{"num_hidden_layers": 18, "hidden_size": 320, "num_key_value_heads": 10, "norm_place": "pre", "tie_word_embeddings": true, "init": "normal", "schedule": "wsd", "final_lr_fraction": 0.0, "max_seq_len": 512}
Each number is 50 + 12 x the weight over its row's rms, rounded and kept within 0 to 99. Layers, rows and columns count from 0. The size before them is the row's rms in percent of the matrix's.

# layer 15 MLP up, 1280x320, rms 0.213, rows 596-683, columns 80-159
101:84 30 60 63 39 55 45 75 72 55 46 43 48 40 55 53 61 45 43 40 58 40 41 52 53 74 48 54 61 51 38 47 39 51 39 52 43 50 56 37 65 53 63 46 63 44 47 61 34 49 38 45 52 55 60 34 71 50 39 37 38 40 37 53 65 53 39 59 62 50 45 45 50 59 48 47 36 39 63 57
095:55 70 50 68 28 25 50 43 49 53 62 53 35 66 44 30 59 51 51 42 44 49 35 53 37 50 76 51 48 19 38 57 39 56 67 44 57 46 66 67 38 51 48 74 45 63 42 43 58 41 50 49 16 32 32 46 37 26 43 53 50 49 63 60 72 55 64 53 58 59 64 53 59 49 59 56 58 58 51 45
101:36 55 31 42 61 31 59 33 36 42 46 43 71 45 71 52 49 47 51 82 77 38 54 68 32 48 39 67 48 46 49 27 50 54 39 53 50 62 47 58 41 63 48 59 77 51 51 50 42 45 64 52 39 38 51 53 61 51 50 39 43 54 56 68 32 43 35 53 39 47 71 43 40 31 47 35 63 38 51 50
100:52 54 60 44 22 60 73 28 55 48 50 59 52 37 75 44 48 40 40 50 49 63 67 32 46 48 46 24 48 59 44 48 44 27 57 60 42 61 73 60 53 51 48 67 54 44 45 56 43 54 50 48 39 54 59 21 62 38 42 49 42 48 55 53 69 42 57 61 31 70 49 38 64 31 69 34 50 44 59 48
099:45 58 29 44 51 41 43 47 51 43 46 57 43 36 50 46 53 59 39 50 74 43 62 49 53 55 55 44 51 55 59 44 62 74 65 44 39 46 58 51 46 66 20 42 56 33 45 63 63 52 60 46 64 51 41 37 62 38 50 18 63 54 52 36 53 54 41 41 59 56 60 50 43 59 39 59 51 48 56 80
104:52 48 53 41 38 59 33 50 70 58 54 53 51 54 49 67 50 43 55 48 53 45 45 42 46 61 65 59 56 46 58 32 36 59 44 42 33 52 47 42 48 28 63 45 54 60 67 39 76 52 51 54 54 50 41 46 46 67 46 35 59 48 77 76 38 31 57 39 55 50 35 61 45 43 38 39 63 58 56 33
101:34 49 33 49 61 49 48 39 45 55 46 59 55 44 71 56 48 48 55 43 35 59 35 64 74 46 29 52 32 45 51 57 22 46 47 37 21 52 60 39 89 46 50 63 77 55 45 51 18 56 51 32 49 43 55 57 72 47 58 67 70 48 62 45 33 71 61 53 47 29 53 31 43 39 59 55 54 37 55 51
102:42 65 26 46 33 47 53 36 45 64 42 60 47 34 34 49 28 56 46 52 46 70 23 39 52 44 45 34 64 35 36 35 30 56 66 32 58 23 58 32 32 47 56 61 53 71 59 59 60 46 54 66 58 61 49 48 53 63 42 53 43 48 65 47 53 28 43 77 42 42 61 52 71 54 30 44 42 57 64 59
104:42 58 46 51 57 55 55 59 60 67 42 63 56 21 69 37 45 65 40 57 49 43 43 30 38 63 67 44 46 57 64 51 51 58 55 62 49 42 55 30 45 37 55 48 27 52 58 54 52 61 41 43 33 54 25 47 58 34 42 43 50 56 75 37 31 34 34 47 60 57 53 55 48 54 42 58 63 38 68 44
094:56 46 39 63 34 53 42 31 45 78 47 46 58 41 61 46 53 45 61 39 53 44 56 30 60 57 44 37 55 50 42 76 41 60 57 52 60 51 47 64 56 27 30 26 47 45 85 63 49 52 34 47 31 51 55 45 73 56 55 52 61 53 63 37 49 30 48 57 69 50 54 51 41 33 34 26 54 57 40 26
093:44 42 49 55 55 69 48 42 57 53 62 40 64 47 60 41 53 29 58 69 66 44 51 36 36 77 56 53 49 50 29 45 59 40 33 59 40 37 38 41 54 51 21 53 32 47 60 50 44 32 44 51 71 58 22 21 32 47 43 40 64 38 39 24 44 63 68 57 52 54 48 56 49 59 65 61 60 56 51 51
097:55 61 35 35 39 45 53 38 53 40 51 42 42 49 40 54 51 42 26 36 42 43 61 54 63 35 35 81 53 57 59 43 47 63 45 35 51 52 59 77 49 48 59 70 38 50 57 71 62 46 57 50 40 45 49 42 58 51 42 58 59 60 48 34 73 59 42 57 72 38 63 43 49 49 50 51 43 59 62 33
098:60 36 47 52 39 54 40 53 58 51 39 34 43 52 73 53 68 43 54 49 62 43 54 62 46 72 39 71 48 49 49 44 52 58 52 42 42 54 42 44 38 61 66 71 69 54 64 56 60 68 57 64 41 39 41 52 64 37 44 47 40 40 55 46 45 43 54 49 54 57 35 42 26 61 61 65 36 51 63 38
108:64 41 26 43 54 51 37 50 62 53 50 63 57 59 25 60 50 60 59 46 61 70 65 32 52 39 53 67 43 51 51 54 60 50 37 48 59 65 59 45 54 49 46 47 76 25 50 53 30 44 52 44 52 47 41 57 49 58 34 46 55 26 44 67 39 44 49 54 59 60 51 47 58 41 79 44 52 55 57 61
104:61 31 68 46 44 64 64 63 47 40 43 49 52 55 57 59 57 45 64 58 55 38 46 39 34 25 46 39 37 42 41 46 56 48 40 50 47 60 48 55 64 34 36 48 40 46 41 45 44 63 58 59 55 62 48 63 62 65 36 52 57 51 53 51 42 31 49 47 61 59 25 52 53 56 58 30 44 30 41 10
096:47 31 58 48 78 73 54 66 25 56 39 46 42 46 55 51 40 62 47 39 34 43 42 50 68 47 51 55 58 73 70 52 53 52 58 57 42 46 38 47 51 19 59 35 66 45 46 61 52 67 53 58 56 41 48 53 51 47 52 71 43 65 53 42 59 37 28 47 71 30 70 51 64 53 34 38 41 75 27 54
092:63 51 61 54 46 42 41 40 64 47 49 49 53 35 38 49 57 57 45 21 67 32 53 39 40 57 54 39 63 57 70 45 54 58 54 62 67 45 68 34 48 65 32 35 44 56 46 50 58 67 64 43 56 38 57 64 41 62 58 56 48 50 50 56 62 48 48 50 38 61 58 45 61 46 60 44 38 54 63 36
101:53 65 57 54 54 63 48 37 67 70 62 34 55 35 42 49 48 59 71 29 58 57 55 60 50 69 55 52 43 43 45 47 30 35 35 43 46 44 65 50 42 47 70 48 30 60 45 32 38 61 70 68 71 46 34 63 72 64 54 40 44 70 53 63 43 59 36 59 46 53 58 71 53 46 59 44 27 49 28 56
096:37 32 50 53 63 56 42 47 70 44 32 43 50 38 48 46 58 46 59 49 62 65 38 59 65 67 46 64 53 55 50 38 53 45 42 36 55 56 55 32 49 53 72 56 39 56 71 49 74 41 48 66 60 43 65 39 71 48 72 51 37 58 55 56 41 50 48 39 55 36 53 65 59 45 29 45 48 43 62 59
122:42 60 36 45 55 45 40 60 47 60 43 51 51 19 55 49 34 51 49 51 68 78 48 56 34 62 72 43 51 46 51 49 61 74 43 70 38 27 39 39 51 63 74 53 56 42 43 57 50 46 71 26 23 67 55 48 44 47 48 45 65 82 77 56 61 50 45 34 31 48 43 57 53 60 42 67 47 47 51 61
101:34 59 44 49 42 47 66 26 37 56 50 54 64 48 33 61 30 47 61 28 44 36 64 62 57 46 45 37 51 45 52 43 35 51 58 59 53 45 51 48 61 40 55 53 30 53 57 53 57 88 43 74 67 63 49 33 59 47 49 51 61 48 41 49 40 61 34 34 61 62 55 31 40 45 36 44 35 26 59 54
099:57 48 61 48 36 58 53 50 49 38 40 42 53 33 54 67 65 45 81 48 20 38 45 60 56 43 38 54 64 42 37 52 39 56 33 42 60 38 49 57 52 61 34 49 28 28 63 64 52 40 33 65 56 54 39 74 73 58 53 62 51 68 59 30 47 49 48 54 57 63 52 48 38 28 45 47 56 56 46 58
103:43 28 55 51 40 63 58 57 64 57 41 57 50 44 38 47 54 74 49 58 54 40 60 52 43 43 45 45 42 52 18 24 42 26 52 16 53 46 51 56 70 48 48 39 25 41 52 76 41 44 75 41 51 48 80 45 65 47 52 40 79 42 63 83 57 65 47 53 62 50 46 41 50 50 55 37 52 61 70 48
097:62 40 33 47 41 44 56 52 90 44 41 50 67 44 82 49 44 53 42 52 42 53 33 55 44 67 49 60 50 57 32 56 44 71 59 52 78 78 59 41 37 39 60 47 60 42 53 45 58 50 68 41 33 54 48 44 70 37 38 48 46 64 54 18 52 48 50 48 56 62 67 61 47 57 34 80 36 51 44 51
093:30 44 51 32 49 51 52 44 59 49 74 49 35 54 69 53 52 43 45 41 65 43 48 40 58 49 53 51 57 65 54 55 38 57 51 40 24 70 44 55 64 60 30 44 39 51 76 49 60 59 33 65 51 61 74 29 34 79 42 61 34 47 45 61 45 63 61 33 48 49 29 42 49 55 59 43 31 48 46 37
102:49 57 38 54 57 42 53 46 57 39 27 69 66 59 52 57 42 49 75 23 34 14 69 42 52 40 56 57 53 47 50 59 35 54 63 50 33 31 52 51 38 72 45 59 43 84 58 39 49 40 41 43 53 41 36 39 42 19 67 57 53 41 60 50 49 56 53 56 35 65 50 58 24 27 62 40 33 52 52 28
099:52 58 49 37 34 40 53 57 44 41 52 67 69 30 42 62 81 34 62 58 57 58 73 59 59 59 58 85 49 44 32 43 73 72 59 61 52 62 51 50 54 50 46 49 43 69 58 58 43 49 39 52 52 56 58 62 31 47 28 43 46 53 65 53 26 54 47 29 34 45 69 48 50 25 65 35 44 49 49 56
102:23 38 56 48 61 47 55 34 52 38 29 50 51 22 66 45 40 54 41 26 52 60 26 57 45 43 42 52 41 48 27 42 27 40 43 65 59 82 44 45 45 31 57 43 42 56 27 44 59 46 50 56 80 38 55 40 51 56 66 52 53 65 63 56 26 41 55 61 66 32 58 50 23 55 57 54 40 44 45 49
098:58 34 39 33 59 68 37 51 46 72 38 46 26 55 42 56 62 55 53 39 61 69 43 63 52 58 58 44 51 53 60 74 30 48 52 57 64 59 55 51 62 46 41 58 36 38 43 38 40 58 30 63 31 27 77 67 39 65 61 43 51 33 71 57 57 36 50 49 47 45 45 48 51 54 55 48 44 34 69 63
093:45 43 40 50 46 51 36 34 53 36 53 47 63 60 47 64 61 48 53 28 39 51 51 42 62 52 59 51 52 45 72 29 44 61 30 45 33 69 48 29 37 50 48 43 30 65 70 49 54 41 48 63 66 46 66 44 33 34 30 48 56 69 55 73 57 36 43 52 26 38 46 37 48 48 70 52 44 52 58 54
105:54 50 39 42 66 51 43 39 42 12 57 55 43 70 50 49 65 52 43 74 67 58 34 44 53 53 54 41 49 55 54 44 60 44 52 63 17 25 28 70 29 56 55 33 53 57 31 61 35 63 47 50 29 56 48 57 56 61 52 55 48 64 62 57 60 77 37 67 54 43 72 50 35 42 67 50 49 59 64 40
099:35 61 55 46 63 58 41 61 35 53 32 48 28 38 58 65 63 40 45 58 59 43 52 76 64 42 48 46 59 57 41 44 48 53 38 48 30 57 56 24 67 57 56 56 60 62 65 60 62 49 49 43 26 36 46 63 48 46 36 63 60 54 51 46 39 59 50 49 45 31 26 45 35 51 54 35 33 30 64 61
092:66 57 74 58 65 31 64 56 53 61 51 38 38 33 55 50 49 63 52 40 44 38 61 58 45 40 55 45 72 47 51 54 13 56 62 36 36 35 57 63 63 49 34 47 54 55 30 68 72 68 34 58 77 57 44 45 43 36 47 60 45 65 53 37 49 64 58 36 46 60 56 52 27 53 46 52 51 49 50 60
100:36 64 50 41 37 70 57 32 54 52 30 57 65 41 45 32 73 43 25 48 48 52 45 52 54 38 32 78 22 40 60 66 51 44 26 52 53 53 37 54 38 63 78 31 43 42 54 58 55 42 44 40 54 56 54 36 47 67 67 54 64 40 67 70 59 57 58 50 54 35 43 57 31 55 43 68 16 59 47 33
106:30 51 46 55 54 32 36 54 56 48 46 46 39 50 59 69 65 45 48 60 76 52 58 46 27 27 61 38 57 58 58 32 64 63 64 35 38 32 57 64 58 36 57 26 25 54 36 67 30 69 64 56 64 47 47 31 61 54 48 53 64 75 49 47 37 45 72 48 59 56 61 60 75 48 39 46 59 54 41 61
097:54 56 75 58 59 62 49 76 39 57 42 61 57 35 58 62 53 69 70 55 54 46 47 47 59 43 48 40 32 37 76 64 68 21 34 33 27 42 61 35 47 50 51 53 53 71 69 45 52 64 51 48 50 52 32 39 51 36 74 47 52 34 43 53 55 49 37 42 46 32 67 54 59 58 80 56 34 56 52 60
099:48 34 25 42 54 45 57 46 49 42 66 58 38 45 48 48 35 26 68 41 56 61 25 59 34 62 64 72 53 71 41 54 48 28 60 20 30 67 36 43 40 57 65 70 58 55 59 54 51 45 61 44 38 47 44 56 43 70 70 46 57 39 62 57 27 50 79 42 33 49 42 49 30 71 52 41 67 46 76 30
101:52 43 45 53 17 39 42 49 54 57 63 60 51 48 67 51 52 50 51 38 40 44 58 38 55 55 43 43 22 51 38 40 60 44 58 58 49 66 30 45 58 40 72 49 40 44 61 92 39 39 53 56 39 55 44 49 39 40 45 48 37 47 66 50 42 53 50 66 57 32 43 66 51 44 38 57 46 51 58 19
103:25 67 29 39 64 45 29 23 69 60 72 69 46 39 58 43 42 78 48 46 55 46 49 40 52 35 62 33 64 56 42 56 53 45 51 53 32 58 60 68 29 50 55 37 24 32 34 46 45 68 48 40 51 52 41 52 44 55 45 20 41 59 43 43 55 43 55 77 55 46 56 38 37 55 49 55 62 48 45 47
103:54 21 58 50 54 36 35 55 63 32 62 56 67 56 78 60 45 38 42 42 60 57 61 62 44 49 48 60 55 33 38 46 51 25 59 64 38 47 46 53 64 41 40 61 67 51 53 72 42 50 50 58 72 59 62 74 36 69 68 48 57 43 38 51 35 45 48 37 36 69 60 52 70 54 57 38 46 54 64 56
105:71 44 42 47 46 48 51 62 39 56 43 57 47 22 47 45 43 35 64 56 46 47 32 64 57 55 12 38 48 57 37 54 52 48 32 54 56 27 66 62 55 66 65 50 59 56 69 34 84 54 59 72 55 42 48 60 46 59 76 58 44 52 34 61 14 70 70 72 51 53 50 42 53 17 44 68 48 48 83 40
096:50 48 56 14 33 38 34 51 35 45 51 44 71 31 72 46 50 31 58 70 46 31 36 58 49 66 52 76 34 47 59 76 63 44 37 48 49 38 60 29 50 59 48 59 73 59 29 27 37 67 66 59 54 28 34 36 48 58 41 54 38 53 47 57 57 47 56 65 42 53 68 41 46 45 34 58 37 58 55 51
102:44 34 44 56 63 47 58 71 30 39 81 27 55 39 56 45 51 65 45 58 43 51 37 36 43 35 41 54 61 31 63 38 43 41 65 43 41 45 54 60 33 50 36 55 44 37 51 44 26 46 71 66 38 25 72 29 62 61 27 45 40 60 46 59 42 40 45 45 36 36 60 50 41 37 44 51 65 64 51 59
100:43 56 37 36 36 65 52 54 41 52 43 54 71 31 40 29 62 43 19 56 57 61 38 48 35 38 57 46 47 32 50 63 54 57 53 44 38 53 42 60 51 62 52 44 63 53 39 45 62 83 46 47 71 54 30 35 44 46 56 68 71 55 54 47 47 54 25 44 66 30 30 36 70 77 62 42 49 55 43 35
095:43 50 67 51 47 48 50 60 42 54 41 29 58 43 51 39 39 71 36 58 67 22 73 31 62 63 40 20 43 67 37 38 51 50 50 42 74 68 35 61 39 51 53 68 42 40 53 77 43 61 36 58 48 58 51 48 35 59 59 22 69 35 42 48 54 36 47 55 49 39 36 56 53 40 59 68 58 45 60 76
105:50 43 49 47 50 62 70 38 46 43 40 48 74 31 54 31 59 48 61 60 29 43 35 55 51 44 65 60 49 60 60 40 56 52 44 39 43 48 54 44 50 46 44 36 70 63 46 60 51 81 72 55 54 60 52 38 67 56 29 50 30 53 41 44 47 34 43 65 53 65 60 52 31 51 52 44 49 49 45 40
098:76 43 41 44 47 58 31 46 42 51 61 56 46 54 45 36 44 71 30 40 48 45 68 45 39 61 62 50 52 62 66 33 68 63 49 58 37 70 56 41 50 42 44 39 58 43 56 39 45 78 39 34 28 40 55 39 55 43 46 56 59 35 62 53 31 58 52 54 56 64 82 49 75 41 52 59 24 31 57 41
101:60 78 53 29 54 43 62 67 62 38 55 43 64 32 37 53 43 48 38 55 63 39 31 48 41 44 36 40 43 48 76 48 45 44 62 69 37 54 38 51 63 59 49 39 54 51 41 68 46 59 36 61 46 45 83 54 32 50 53 72 67 48 26 29 50 55 62 48 26 63 42 33 45 43 64 38 60 54 51 52
095:37 52 38 42 46 57 44 48 28 34 43 64 56 45 46 50 46 47 47 60 46 69 52 42 56 39 35 70 53 41 50 29 55 57 57 40 27 37 39 30 57 50 45 65 65 63 61 34 56 49 40 63 60 45 42 42 59 46 51 28 49 57 28 36 58 33 61 53 47 60 54 43 36 42 56 64 66 46 67 34
093:59 72 43 66 57 54 39 42 50 50 59 53 58 57 61 45 55 64 47 34 49 63 64 44 51 52 45 53 56 34 50 52 42 44 50 34 43 20 64 45 59 85 30 62 72 77 47 54 45 53 72 61 43 25 60 40 42 43 26 15 58 48 42 33 72 54 24 51 54 62 44 55 61 63 40 41 63 45 46 47
100:50 39 37 33 50 40 57 63 43 37 77 62 69 50 73 71 36 38 36 43 58 65 51 40 43 36 49 43 48 28 29 37 60 33 55 39 46 39 38 46 72 47 38 58 44 62 48 56 48 48 47 27 40 46 55 44 40 29 68 47 53 67 47 55 37 44 30 62 59 71 53 49 53 52 43 46 65 69 50 59
102:46 29 41 21 43 46 46 64 47 54 64 56 33 45 33 69 52 41 56 55 59 57 55 60 63 52 57 57 76 60 47 50 44 47 50 48 70 39 50 65 60 58 31 66 34 38 71 45 37 66 49 55 41 48 52 62 67 30 52 23 69 53 39 47 47 67 76 56 59 73 72 73 70 40 49 70 50 49 42 40
097:57 45 48 49 38 56 23 58 43 36 47 55 36 48 50 56 61 13 37 66 65 34 62 50 57 31 59 65 52 60 48 50 51 44 53 52 70 49 39 60 48 41 52 57 60 36 60 45 51 54 44 70 35 48 39 51 49 37 40 45 57 73 44 73 55 56 46 53 29 46 51 72 67 35 19 65 63 42 68 54
111:40 61 53 58 70 50 62 38 52 47 39 47 51 41 53 57 39 73 53 62 68 45 45 39 44 56 47 76 57 55 56 48 61 63 47 75 40 40 42 39 64 54 30 71 58 38 61 46 87 73 51 32 46 34 63 81 53 60 57 52 29 48 68 48 50 32 36 49 72 24 58 48 61 64 52 40 64 43 40 33
100:47 30 47 53 67 76 50 40 68 49 63 33 51 47 29 70 56 42 55 53 41 55 70 57 66 66 53 37 43 45 42 35 36 55 52 71 44 52 60 45 67 53 60 64 58 40 46 65 44 64 55 83 46 45 22 69 59 63 53 46 38 36 38 61 48 71 65 46 61 39 51 40 43 62 58 32 53 39 57 54
101:49 33 36 50 47 53 52 59 24 41 53 54 61 45 80 51 46 53 62 40 61 50 56 30 39 26 39 41 46 37 32 61 51 51 42 60 51 61 59 61 50 47 47 76 41 51 45 47 43 50 51 40 36 43 52 54 57 57 34 40 42 60 54 35 54 66 54 55 34 58 61 37 37 60 76 47 51 29 46 61
093:62 29 43 44 42 79 46 66 51 37 57 41 34 46 49 50 47 62 44 50 64 57 40 28 71 39 63 47 48 50 36 60 52 61 56 67 60 31 40 75 28 38 39 60 61 34 42 57 35 49 35 37 28 47 62 42 45 45 46 46 32 56 47 51 37 56 68 24 49 47 47 34 46 48 51 50 73 60 45 66
099:45 66 41 33 50 35 59 57 78 44 61 47 24 58 37 65 41 51 44 42 67 66 52 57 44 47 46 65 51 34 49 56 67 34 20 45 56 42 47 41 47 42 34 44 66 58 36 39 56 45 51 49 16 55 35 76 58 47 50 54 67 32 28 61 60 55 67 43 56 56 57 22 52 44 80 51 68 65 54 47
103:49 50 42 55 65 46 35 47 35 64 47 53 45 47 49 46 61 66 42 53 48 65 41 48 53 59 32 36 62 47 40 53 49 40 49 67 30 38 74 36 48 47 34 60 48 78 63 51 37 30 53 70 37 41 64 44 64 51 50 56 42 44 49 31 58 25 64 44 42 58 39 37 42 65 57 57 45 36 50 57
109:55 25 49 40 53 33 27 49 49 48 42 62 60 42 36 59 66 68 42 28 59 59 88 49 55 48 38 42 53 52 36 68 44 43 46 58 63 55 66 29 61 46 54 59 58 36 59 57 51 62 28 47 62 64 60 57 57 55 80 43 64 45 54 41 40 45 29 61 61 43 38 44 51 47 50 58 79 60 49 43
105:46 43 28 50 48 47 45 53 56 57 34 42 52 47 33 69 38 71 87 36 50 62 48 47 58 51 46 55 66 46 74 57 39 44 57 49 59 52 51 59 31 43 39 39 46 33 45 80 33 48 57 54 39 47 51 42 41 54 54 71 61 41 38 40 56 42 32 51 55 58 64 37 30 20 52 51 34 54 57 55
096:51 58 58 43 76 41 43 69 53 71 44 59 41 72 52 69 41 33 35 64 59 40 58 47 64 52 28 51 45 50 63 51 47 25 29 68 31 32 39 31 49 35 47 45 79 46 46 45 22 53 53 57 18 71 42 53 33 19 67 40 33 73 50 39 61 55 57 45 47 60 66 42 57 51 67 46 40 44 43 59
100:50 47 42 42 49 40 35 46 34 51 39 42 40 54 63 41 53 53 52 51 74 49 56 55 61 39 32 69 69 50 41 39 41 56 40 54 43 58 59 57 74 55 34 45 59 52 40 67 52 56 43 58 35 54 50 47 47 50 52 53 59 63 52 31 58 55 64 60 27 74 65 57 58 38 33 66 59 54 34 51
095:43 37 59 70 50 58 53 45 48 48 41 58 52 59 54 60 44 61 57 37 54 52 62 59 53 37 62 53 77 60 60 49 61 53 72 61 63 57 73 25 37 58 34 61 55 35 58 38 50 38 40 34 44 48 57 38 54 58 59 58 36 66 57 69 44 49 54 42 48 53 63 57 25 42 69 51 48 48 46 53
104:44 48 29 60 37 60 35 79 64 28 55 44 51 70 54 60 48 50 68 25 44 60 43 28 32 43 65 42 43 60 57 24 35 59 60 50 68 54 42 61 31 49 48 53 49 54 54 77 54 67 38 46 57 38 54 50 65 55 35 44 54 68 63 75 21 35 32 44 58 48 41 44 58 51 52 48 56 34 51 35
104:32 45 53 53 43 57 52 31 58 42 44 40 44 60 48 47 32 46 44 58 52 34 38 46 64 46 78 24 45 60 53 40 43 64 51 57 51 30 54 58 47 42 52 52 45 50 49 48 39 39 63 56 52 30 38 66 54 53 31 52 51 33 44 63 28 58 43 46 57 58 61 61 51 45 39 39 53 48 42 38
096:53 55 39 42 59 69 50 64 52 46 69 75 51 61 44 26 66 48 36 56 07 42 65 61 16 45 48 43 33 50 55 67 26 66 49 53 39 47 60 67 26 49 50 36 48 77 34 37 50 50 40 39 32 46 57 74 51 57 51 36 46 54 48 47 56 58 32 33 43 60 42 72 36 38 67 46 54 42 49 56
101:65 48 48 48 49 45 44 57 52 76 40 49 41 40 78 41 57 57 46 67 60 69 65 48 46 54 42 46 52 32 55 35 56 43 55 57 32 29 31 54 50 37 42 37 52 35 35 27 39 73 46 60 47 64 57 35 61 65 54 41 62 37 66 75 34 53 49 66 45 20 54 59 53 40 41 65 45 36 75 50
104:54 47 60 48 60 61 63 59 49 35 48 27 43 51 51 53 35 48 56 51 68 52 68 39 44 55 44 27 31 57 44 42 41 55 38 58 57 46 41 33 49 38 60 46 46 42 61 59 67 55 45 51 57 43 40 31 75 44 53 60 26 46 42 62 39 59 48 56 57 51 30 56 60 58 41 34 60 64 66 45
091:76 47 55 34 50 49 62 57 59 46 40 53 40 42 30 40 43 48 39 62 60 58 56 46 50 46 47 60 29 77 47 43 54 30 49 58 48 60 28 31 60 63 39 52 57 34 48 66 45 63 44 48 42 50 42 66 46 42 52 52 33 61 44 50 41 44 36 61 47 63 45 18 32 47 59 31 42 46 54 35
103:62 26 44 46 35 63 34 38 73 45 61 65 62 53 41 31 35 47 56 21 50 51 44 54 48 47 51 49 44 51 36 61 45 75 39 64 44 63 48 38 79 32 48 51 64 51 33 18 63 33 68 54 50 36 56 39 58 59 57 50 64 49 71 46 48 63 24 55 47 67 33 53 53 71 47 42 77 64 37 49
110:37 38 42 55 67 42 65 40 45 36 34 53 39 32 49 62 68 44 41 40 69 62 44 37 61 28 45 45 42 45 48 34 55 31 49 50 44 44 49 46 47 46 48 53 55 49 44 48 52 48 36 63 45 34 51 43 62 84 54 37 43 56 51 56 63 51 40 37 56 45 36 32 65 56 55 50 61 63 52 80
092:48 47 44 59 69 55 62 32 50 64 30 35 64 27 52 38 57 49 40 30 63 69 42 29 51 53 49 60 61 42 44 44 53 32 42 33 47 68 59 54 60 57 59 30 28 36 62 43 76 32 33 56 45 54 46 35 54 24 50 24 39 56 42 50 50 43 40 41 57 48 43 63 52 47 54 31 57 48 54 44
095:47 46 57 45 67 50 69 42 56 67 42 57 49 54 61 35 45 48 77 42 45 34 42 51 48 55 33 53 45 70 38 68 36 50 25 51 42 35 58 68 39 57 55 67 42 69 61 59 18 44 46 47 44 65 35 62 57 53 63 49 45 52 51 50 26 52 41 42 30 53 47 46 45 53 71 37 52 25 49 25
095:60 31 39 69 34 54 63 60 42 46 42 40 71 66 50 18 57 48 59 42 53 67 40 34 72 51 56 60 66 50 56 51 32 37 70 37 61 52 46 38 85 55 59 58 48 44 24 36 65 21 27 49 51 61 23 61 57 44 66 49 57 51 41 34 53 68 22 48 65 86 58 47 61 60 54 55 54 26 50 38
108:55 28 53 69 38 54 41 56 59 32 63 57 39 48 69 37 39 34 42 41 34 53 60 59 36 29 47 52 45 60 71 57 58 59 54 54 37 68 67 58 68 65 37 50 67 38 43 52 40 50 45 70 36 41 53 68 52 57 61 52 34 35 34 50 62 62 57 35 46 68 64 36 46 44 52 28 53 39 69 46
099:47 65 45 48 72 53 62 63 50 39 53 56 47 42 75 66 42 76 45 57 49 60 66 45 42 51 46 54 46 46 37 69 56 53 52 56 60 47 60 48 54 60 55 64 66 36 39 54 37 56 41 43 56 59 56 46 48 50 63 47 40 68 49 60 35 59 37 54 57 27 50 56 45 49 48 69 27 22 36 45
099:70 49 60 64 42 49 70 37 41 27 53 59 51 55 64 76 39 43 45 43 42 60 34 69 53 68 41 72 61 47 62 30 55 17 58 20 30 45 46 61 47 54 52 49 58 47 63 36 65 50 63 55 39 36 56 48 52 68 61 24 58 66 49 56 54 75 53 37 56 27 64 54 44 63 69 48 40 71 48 71
093:46 46 69 48 68 67 58 41 44 53 43 57 47 40 44 64 34 62 60 60 37 80 46 42 55 53 64 45 53 71 40 55 43 34 50 53 43 38 41 35 62 42 29 43 51 25 54 49 64 53 47 37 45 60 50 45 54 41 43 46 34 49 41 46 53 70 59 34 54 59 44 39 81 36 64 38 47 65 49 50
102:57 45 45 39 44 31 64 58 54 62 51 68 53 24 34 34 61 61 51 55 62 45 33 43 51 58 56 67 41 32 52 54 46 72 66 72 63 36 50 69 28 63 40 53 39 62 66 55 53 45 34 43 44 72 67 30 38 51 67 69 58 68 46 45 53 67 37 59 41 44 69 53 32 53 44 56 38 48 72 57
098:49 28 36 39 64 52 47 41 70 38 48 38 51 41 40 07 29 51 81 50 37 47 17 58 47 39 51 65 48 58 62 44 47 46 54 66 62 62 32 41 64 66 53 41 47 66 60 35 54 63 53 55 61 43 55 31 64 55 56 42 61 50 59 56 58 49 55 14 52 31 62 76 58 58 43 57 71 45 49 52
097:62 52 36 41 50 69 29 57 33 45 53 47 46 60 37 49 41 34 35 53 64 61 36 49 61 70 44 70 71 42 29 39 51 56 67 50 75 40 73 56 49 51 64 26 44 43 34 43 51 47 67 68 58 39 53 60 24 39 66 29 54 56 73 55 63 45 40 43 41 59 34 75 45 53 34 51 65 56 72 48
102:58 55 54 62 64 49 31 40 54 53 30 46 37 43 37 69 61 47 54 48 67 47 37 45 51 50 53 67 50 53 44 47 46 82 53 52 44 56 44 60 39 50 58 46 67 34 78 37 47 42 43 52 62 57 56 67 55 51 42 70 60 27 62 38 28 60 51 58 49 44 48 61 48 51 57 66 49 30 66 47
103:41 59 54 56 36 55 51 41 49 36 37 64 51 71 65 50 65 36 54 59 63 51 45 31 36 63 45 68 61 49 49 56 20 61 35 51 61 42 44 44 47 47 54 50 58 51 58 54 36 50 58 48 55 33 47 37 46 71 50 25 63 58 51 67 20 41 41 82 61 49 45 55 54 48 29 42 43 72 70 57
100:50 56 58 39 62 49 67 55 32 57 51 53 45 66 34 67 52 61 43 49 51 84 49 22 25 57 66 62 52 44 54 71 53 41 52 43 41 38 58 48 46 49 21 31 41 46 63 64 41 49 49 44 28 56 50 51 41 58 56 54 47 59 64 49 44 43 39 54 45 51 70 40 27 63 36 66 55 51 54 25
098:44 51 42 38 37 55 46 48 56 41 44 60 46 63 46 63 62 22 46 50 50 57 57 46 62 40 56 45 66 48 74 62 45 35 31 38 49 41 37 41 30 34 53 33 51 52 69 70 52 48 55 60 57 66 46 41 44 51 56 45 58 55 52 52 49 56 54 65 51 45 57 68 24 28 61 51 63 36 64 66
111:47 13 62 19 57 63 63 56 52 53 46 51 20 70 56 60 40 44 43 42 70 50 62 43 45 44 39 60 33 66 47 48 35 35 35 47 34 50 40 51 51 55 38 48 47 45 56 34 57 74 35 60 24 80 35 55 34 60 49 50 48 57 44 62 52 41 49 52 42 42 54 56 49 39 42 32 68 64 59 52
104:54 52 44 46 50 67 53 54 45 63 65 54 53 51 41 51 47 58 52 63 39 53 50 63 44 63 38 59 29 54 62 48 37 61 47 39 64 57 55 33 25 38 68 53 58 44 44 61 65 33 32 47 46 64 33 59 40 48 58 56 48 49 43 44 54 65 52 38 50 70 49 55 77 45 64 54 46 48 51 63